{"num_attention_heads": 3, "init_std_up": 0.051, "beta2": 0.95, "max_seq_len": 256}
Each number is 200 + 20 x the weight over the matrix's rms, rounded and kept within 0 to 999. Layers, rows and columns count from 0.

# layer 7 MLP down, 96x384, rms 0.148, rows 0-25, columns 256-383
178,211,206,211,193,208,199,204,188,213,157,198,208,221,222,238,203,144,221,199,217,177,220,228,251,215,236,207,178,229,207,210,266,189,216,180,227,159,246,219,171,204,203,169,199,203,234,213,195,189,180,197,150,234,219,219,245,201,199,134,224,184,184,202,165,221,216,189,245,240,246,204,224,193,200,239,190,254,160,188,191,184,174,214,208,197,198,170,174,202,222,155,216,231,187,167,217,185,199,179,183,167,229,208,175,181,206,177,184,199,245,230,215,188,167,199,186,151,191,210,218,226,202,150,232,179,186,219
177,198,220,206,180,192,228,149,155,213,202,220,221,195,241,175,198,229,191,198,187,219,209,199,202,211,192,166,214,198,198,213,202,229,215,147,211,200,193,158,179,190,204,167,249,189,168,192,203,210,202,178,202,198,229,209,213,225,225,192,220,186,187,224,179,202,205,267,204,206,195,194,181,174,185,227,216,195,186,202,245,197,201,227,197,169,201,223,191,203,216,228,226,207,196,178,201,206,207,220,216,203,242,171,181,216,200,220,216,197,203,190,195,220,197,192,227,216,233,205,239,223,215,228,221,195,190,195
229,204,194,224,221,218,222,211,194,211,214,233,171,240,195,196,173,213,135,181,168,245,189,210,221,201,211,183,215,194,214,195,159,190,228,220,214,168,209,167,190,203,204,199,236,189,215,226,190,182,180,192,177,207,210,191,202,220,172,204,218,206,228,218,189,162,149,217,214,192,231,155,180,185,171,203,180,197,213,181,164,219,212,184,191,230,173,163,180,185,189,229,221,224,241,216,179,220,193,204,210,225,188,176,227,189,187,193,211,210,182,246,209,215,193,197,163,207,203,209,191,169,218,222,230,189,181,209
214,213,220,199,213,205,193,201,184,215,223,212,238,186,220,214,209,209,221,204,190,203,219,204,180,209,178,228,235,177,203,182,217,211,219,223,175,175,187,198,197,213,184,203,188,187,219,205,200,197,208,219,232,215,215,195,168,195,242,189,179,216,233,219,200,204,182,194,193,215,195,231,227,187,189,198,194,186,207,188,194,185,225,199,197,203,201,197,200,199,185,218,251,175,194,204,192,185,205,179,184,194,212,220,188,200,209,225,206,185,202,195,179,206,204,211,217,213,206,180,216,231,215,175,197,223,195,196
194,229,184,204,210,220,221,204,240,202,249,188,216,183,208,180,235,196,187,199,214,212,191,236,204,178,183,155,180,201,180,224,209,210,176,193,212,224,212,202,204,180,192,181,205,189,181,225,172,178,192,194,208,171,212,176,195,179,183,222,217,181,170,198,200,168,179,193,203,176,198,225,206,190,195,211,189,224,213,222,173,174,213,234,209,209,238,189,219,189,179,206,180,225,209,179,178,220,197,208,172,220,209,172,208,200,250,156,200,191,178,197,189,206,181,173,180,223,210,193,204,184,182,193,230,244,215,223
195,203,194,169,203,195,217,195,157,214,193,237,197,179,242,208,239,223,182,200,249,217,223,224,197,190,225,189,201,201,202,206,204,183,208,174,194,195,183,203,191,179,197,161,180,168,225,158,246,224,204,198,200,179,201,158,196,214,194,219,183,229,183,212,155,189,197,238,176,195,191,194,184,208,167,225,187,177,192,211,207,177,203,202,209,212,176,224,196,200,206,206,192,178,203,190,214,210,216,182,254,176,181,189,213,218,204,219,179,178,175,202,175,211,197,194,241,181,189,206,197,203,210,207,216,193,172,222
206,203,208,193,184,173,194,189,224,205,218,183,196,202,194,184,196,230,165,180,200,214,182,215,187,193,204,180,218,240,196,188,202,211,195,193,228,171,199,194,215,234,183,170,183,236,223,186,150,197,214,195,229,197,229,204,188,209,189,175,213,163,196,174,190,226,220,156,214,196,173,184,199,209,197,193,184,192,222,215,213,179,192,184,180,214,185,220,214,225,219,213,199,208,190,194,191,197,224,194,235,184,191,185,200,178,222,191,214,192,194,214,212,192,183,189,199,210,195,181,203,220,198,207,203,228,211,198
212,168,171,209,180,199,184,221,190,190,192,199,167,206,175,206,209,220,210,203,170,190,198,207,177,210,221,253,213,214,185,201,207,176,226,230,184,177,181,192,193,204,175,194,232,198,183,203,213,204,207,237,220,219,213,195,209,206,196,207,236,206,172,193,221,217,176,157,201,189,177,234,206,201,200,200,202,214,177,215,216,175,214,202,212,171,157,231,191,216,166,181,196,228,244,223,198,221,181,208,212,188,188,223,193,205,182,216,203,204,193,207,201,167,220,199,222,193,193,203,197,249,215,183,224,207,197,182
177,208,218,211,188,187,178,184,183,182,258,224,202,152,194,213,173,212,204,193,212,183,192,211,205,181,195,212,204,184,206,192,226,169,207,225,224,207,184,194,207,209,214,185,195,217,215,208,212,208,200,204,219,183,232,225,194,162,220,176,214,190,170,190,199,234,187,215,194,209,193,172,193,191,193,209,220,213,175,220,225,188,273,191,205,206,190,212,205,240,190,207,187,201,215,177,230,199,214,175,159,187,224,209,202,243,211,229,208,187,192,213,196,203,244,195,174,204,198,202,218,180,228,210,214,209,206,223
213,206,200,202,211,159,214,181,173,245,198,219,219,180,210,190,214,177,197,170,185,158,193,220,200,215,199,161,179,208,212,226,226,222,189,170,195,182,196,189,198,194,200,222,179,229,195,169,188,222,202,172,201,217,243,186,234,193,200,169,190,171,137,198,234,237,173,184,228,211,211,190,214,204,221,215,236,200,237,238,191,198,213,182,196,192,180,229,182,217,202,196,163,195,213,200,209,204,168,200,196,197,193,209,210,210,190,208,206,194,219,202,202,183,230,219,240,193,196,204,247,187,172,204,189,220,173,190
195,184,224,213,183,211,222,179,208,221,206,212,175,217,185,190,191,181,172,195,179,214,182,224,206,187,201,173,206,188,223,221,235,246,186,184,218,228,192,206,194,202,215,207,213,184,166,217,178,161,204,203,216,218,175,187,184,206,216,193,190,180,220,203,194,216,194,191,217,217,203,232,201,209,199,199,213,171,222,156,234,198,223,207,201,209,184,193,176,203,209,219,188,210,190,211,198,197,196,212,215,191,187,203,202,172,191,183,215,209,206,167,202,179,216,203,198,207,179,190,192,220,219,227,212,228,191,168
186,216,144,194,236,181,201,214,223,150,212,200,194,182,197,183,203,218,202,190,234,220,216,183,233,224,204,183,201,172,169,197,191,174,205,167,190,194,162,173,197,171,205,209,222,229,200,216,224,196,203,230,148,204,189,175,204,212,219,231,171,205,195,150,196,243,162,187,186,228,219,178,195,218,208,173,195,186,222,220,213,221,209,149,210,186,194,216,210,204,209,214,214,212,190,227,173,206,157,156,224,193,197,243,205,216,205,185,212,200,216,198,174,181,167,208,192,161,234,182,165,205,232,204,211,233,188,210
206,247,197,204,157,170,221,170,216,210,228,241,216,184,186,195,192,168,215,185,169,207,194,193,159,200,209,206,183,201,211,171,225,221,193,239,210,186,225,197,177,195,191,196,196,188,127,213,237,214,216,215,211,181,175,213,180,162,209,163,198,184,228,230,208,190,187,187,219,202,206,224,200,218,196,186,210,201,204,204,212,215,211,220,172,193,211,212,163,214,190,199,246,188,249,207,210,170,229,202,236,219,251,181,200,223,162,237,190,173,189,214,235,216,204,187,153,161,205,213,194,152,216,214,224,170,193,188
193,216,212,191,188,177,229,220,213,186,211,199,210,179,215,198,183,200,191,209,204,198,204,207,190,197,190,198,212,214,197,189,199,212,195,197,201,189,210,211,217,206,177,207,201,189,192,177,209,195,197,209,210,214,208,213,174,188,223,174,161,198,205,224,202,206,174,216,205,188,183,225,176,216,202,183,202,229,203,196,194,209,154,166,208,167,211,214,194,195,217,206,208,187,186,192,205,189,187,198,203,193,198,186,194,193,218,201,202,188,206,205,190,189,222,201,219,146,202,179,197,199,194,197,213,204,176,197
191,181,209,212,224,178,177,207,182,198,208,184,228,202,187,204,212,184,185,196,206,213,214,197,223,185,204,227,199,228,240,173,214,180,192,196,184,212,207,237,181,235,180,209,209,203,187,194,220,237,200,193,233,214,191,211,226,236,165,205,172,162,210,206,243,172,205,206,195,170,172,181,182,175,229,178,193,203,197,176,206,187,162,199,166,221,223,219,263,185,167,210,203,184,212,193,228,200,199,234,224,211,200,185,217,181,204,198,190,205,179,201,209,197,223,178,212,203,192,217,199,211,181,199,211,190,211,222
175,246,219,226,206,209,191,206,216,185,216,186,194,174,207,175,187,218,201,194,202,191,176,191,182,223,200,213,177,196,200,187,194,190,190,206,217,202,210,207,193,212,189,215,212,210,222,199,208,199,191,182,212,208,184,196,208,221,217,202,165,200,223,172,201,208,210,231,204,195,187,196,217,170,210,204,206,193,174,209,218,220,231,188,160,181,223,185,201,220,194,179,216,205,243,203,202,208,217,181,205,192,195,209,230,210,187,189,193,197,197,217,174,210,157,188,221,193,207,194,211,206,185,193,169,221,222,220
158,223,207,221,187,207,231,176,190,176,206,186,204,226,186,185,166,203,216,232,205,226,193,219,196,188,190,222,220,186,187,187,194,203,206,202,209,191,220,208,180,219,210,200,163,189,203,185,230,184,183,197,187,224,182,178,185,215,205,198,190,186,205,212,235,212,243,181,210,191,195,162,203,194,227,216,227,181,206,148,195,227,198,218,200,236,202,207,213,168,198,198,194,174,229,183,192,188,243,209,203,190,199,192,180,217,204,229,189,227,197,207,217,212,200,210,145,216,242,214,212,167,200,207,218,182,194,229
196,141,223,217,215,192,183,206,177,194,192,214,195,177,164,206,216,234,197,204,193,170,191,173,176,222,186,217,191,202,219,207,180,175,184,231,198,190,189,211,246,215,210,249,191,211,201,205,217,209,183,215,200,184,192,200,244,182,185,219,204,188,188,216,204,161,192,199,212,169,206,235,202,227,184,172,167,216,208,250,197,200,226,182,168,203,192,196,194,195,159,181,195,223,172,207,205,218,209,228,231,220,203,211,233,198,229,188,196,199,184,193,204,215,211,221,228,177,191,210,185,202,238,189,179,184,193,193
195,224,163,210,206,190,240,199,187,214,196,190,188,206,233,194,178,192,237,202,199,195,228,181,206,212,178,196,212,208,220,206,217,224,192,204,182,210,199,199,193,241,205,204,191,194,178,200,203,213,211,175,196,205,181,192,177,191,215,190,192,184,167,228,185,209,187,154,202,205,214,224,246,205,179,223,213,231,205,214,216,218,188,215,198,183,166,187,172,181,211,217,218,181,208,180,201,169,179,202,174,186,207,167,153,212,196,186,178,200,227,189,203,208,208,161,210,193,207,212,190,229,195,178,202,167,201,197
172,200,196,199,186,205,178,198,212,217,179,190,202,191,238,222,194,180,227,201,216,196,212,215,172,246,180,208,178,210,239,188,151,189,212,168,218,220,201,188,211,196,206,168,195,259,187,179,189,213,164,211,155,155,220,242,220,207,180,206,216,158,181,185,211,216,146,179,207,243,197,175,216,228,199,211,233,177,160,200,195,204,167,208,229,192,208,220,176,201,214,187,196,178,172,193,199,224,189,189,202,211,208,165,208,219,178,222,217,242,212,188,222,167,209,197,180,197,195,189,228,167,213,236,209,222,188,209
180,205,205,188,182,198,200,197,217,229,203,202,220,186,222,191,209,182,189,219,184,226,211,172,173,195,170,195,212,203,202,219,187,179,193,202,205,239,199,203,172,164,208,200,197,219,184,193,193,213,187,177,212,224,199,178,193,213,174,170,190,164,174,202,199,207,194,213,220,203,212,209,245,194,205,191,196,207,189,179,215,201,241,194,214,190,202,197,189,206,222,214,169,195,215,187,192,235,183,233,182,175,185,212,191,220,210,175,184,222,199,221,222,248,194,183,173,221,224,226,223,205,188,179,161,191,194,188
176,186,170,218,202,191,208,217,236,210,244,231,215,216,247,213,186,204,207,228,218,197,186,211,173,200,172,207,226,190,211,220,195,201,198,215,219,226,182,211,186,192,184,215,212,226,207,238,226,221,226,219,214,187,230,189,221,188,219,175,205,219,173,193,212,206,176,200,238,193,234,227,202,198,192,208,202,193,231,236,219,208,191,243,217,194,217,227,213,178,182,233,185,195,240,174,200,216,171,209,176,178,181,200,221,236,182,187,227,201,216,218,187,188,205,190,175,186,221,189,206,223,185,193,195,193,179,203
225,184,193,184,230,182,197,197,184,172,181,230,153,217,152,206,198,221,170,205,181,160,189,199,208,218,221,227,239,199,213,211,228,222,185,211,201,191,182,195,190,188,191,216,225,146,187,206,202,204,167,207,184,195,192,203,201,248,211,227,194,210,248,201,201,178,208,204,201,210,209,173,181,208,193,183,172,228,216,191,196,196,183,195,185,189,178,165,230,186,193,196,236,181,227,187,225,174,180,191,216,194,175,219,214,179,176,171,207,200,224,186,210,194,191,208,220,226,182,207,156,178,213,175,259,193,202,188
182,185,206,211,179,196,194,188,226,173,179,176,222,218,170,213,189,215,175,185,191,186,180,181,183,194,217,162,199,173,211,214,187,210,179,203,204,213,199,230,244,154,217,234,199,213,206,195,195,198,205,185,243,176,156,190,227,202,221,206,195,237,171,180,195,213,220,188,210,211,189,179,185,207,213,207,181,184,198,212,236,188,195,180,193,177,190,217,194,173,231,211,212,199,192,209,206,186,196,197,216,176,185,231,184,190,186,189,178,214,193,194,200,219,182,216,164,200,233,209,188,197,206,178,191,153,195,207
227,156,188,213,206,197,203,188,196,191,190,197,206,213,217,167,214,243,184,195,188,183,173,229,212,171,160,193,188,210,187,216,211,190,184,170,183,215,168,167,199,181,204,199,228,208,175,237,177,209,220,200,189,221,196,227,194,170,175,200,183,188,201,214,215,193,206,197,208,165,207,190,191,189,184,201,177,210,171,190,215,214,202,215,205,172,210,199,201,189,173,166,221,194,202,212,199,226,191,210,198,185,189,205,184,206,218,228,180,193,212,219,199,194,219,210,202,220,192,217,201,178,205,168,206,172,187,193
203,184,170,190,175,188,191,224,206,236,208,237,184,214,198,190,202,192,240,211,216,218,173,190,207,217,194,166,195,189,201,183,162,201,219,186,150,206,192,200,209,210,216,217,185,194,174,202,216,196,170,190,180,201,196,212,218,199,176,216,210,192,193,221,230,216,185,195,180,168,205,233,160,204,207,197,160,204,194,198,183,206,179,201,220,199,221,198,184,188,206,201,198,188,188,197,224,206,201,224,211,219,232,185,206,181,250,207,239,253,190,196,215,168,200,206,234,196,203,201,201,219,185,216,143,203,210,202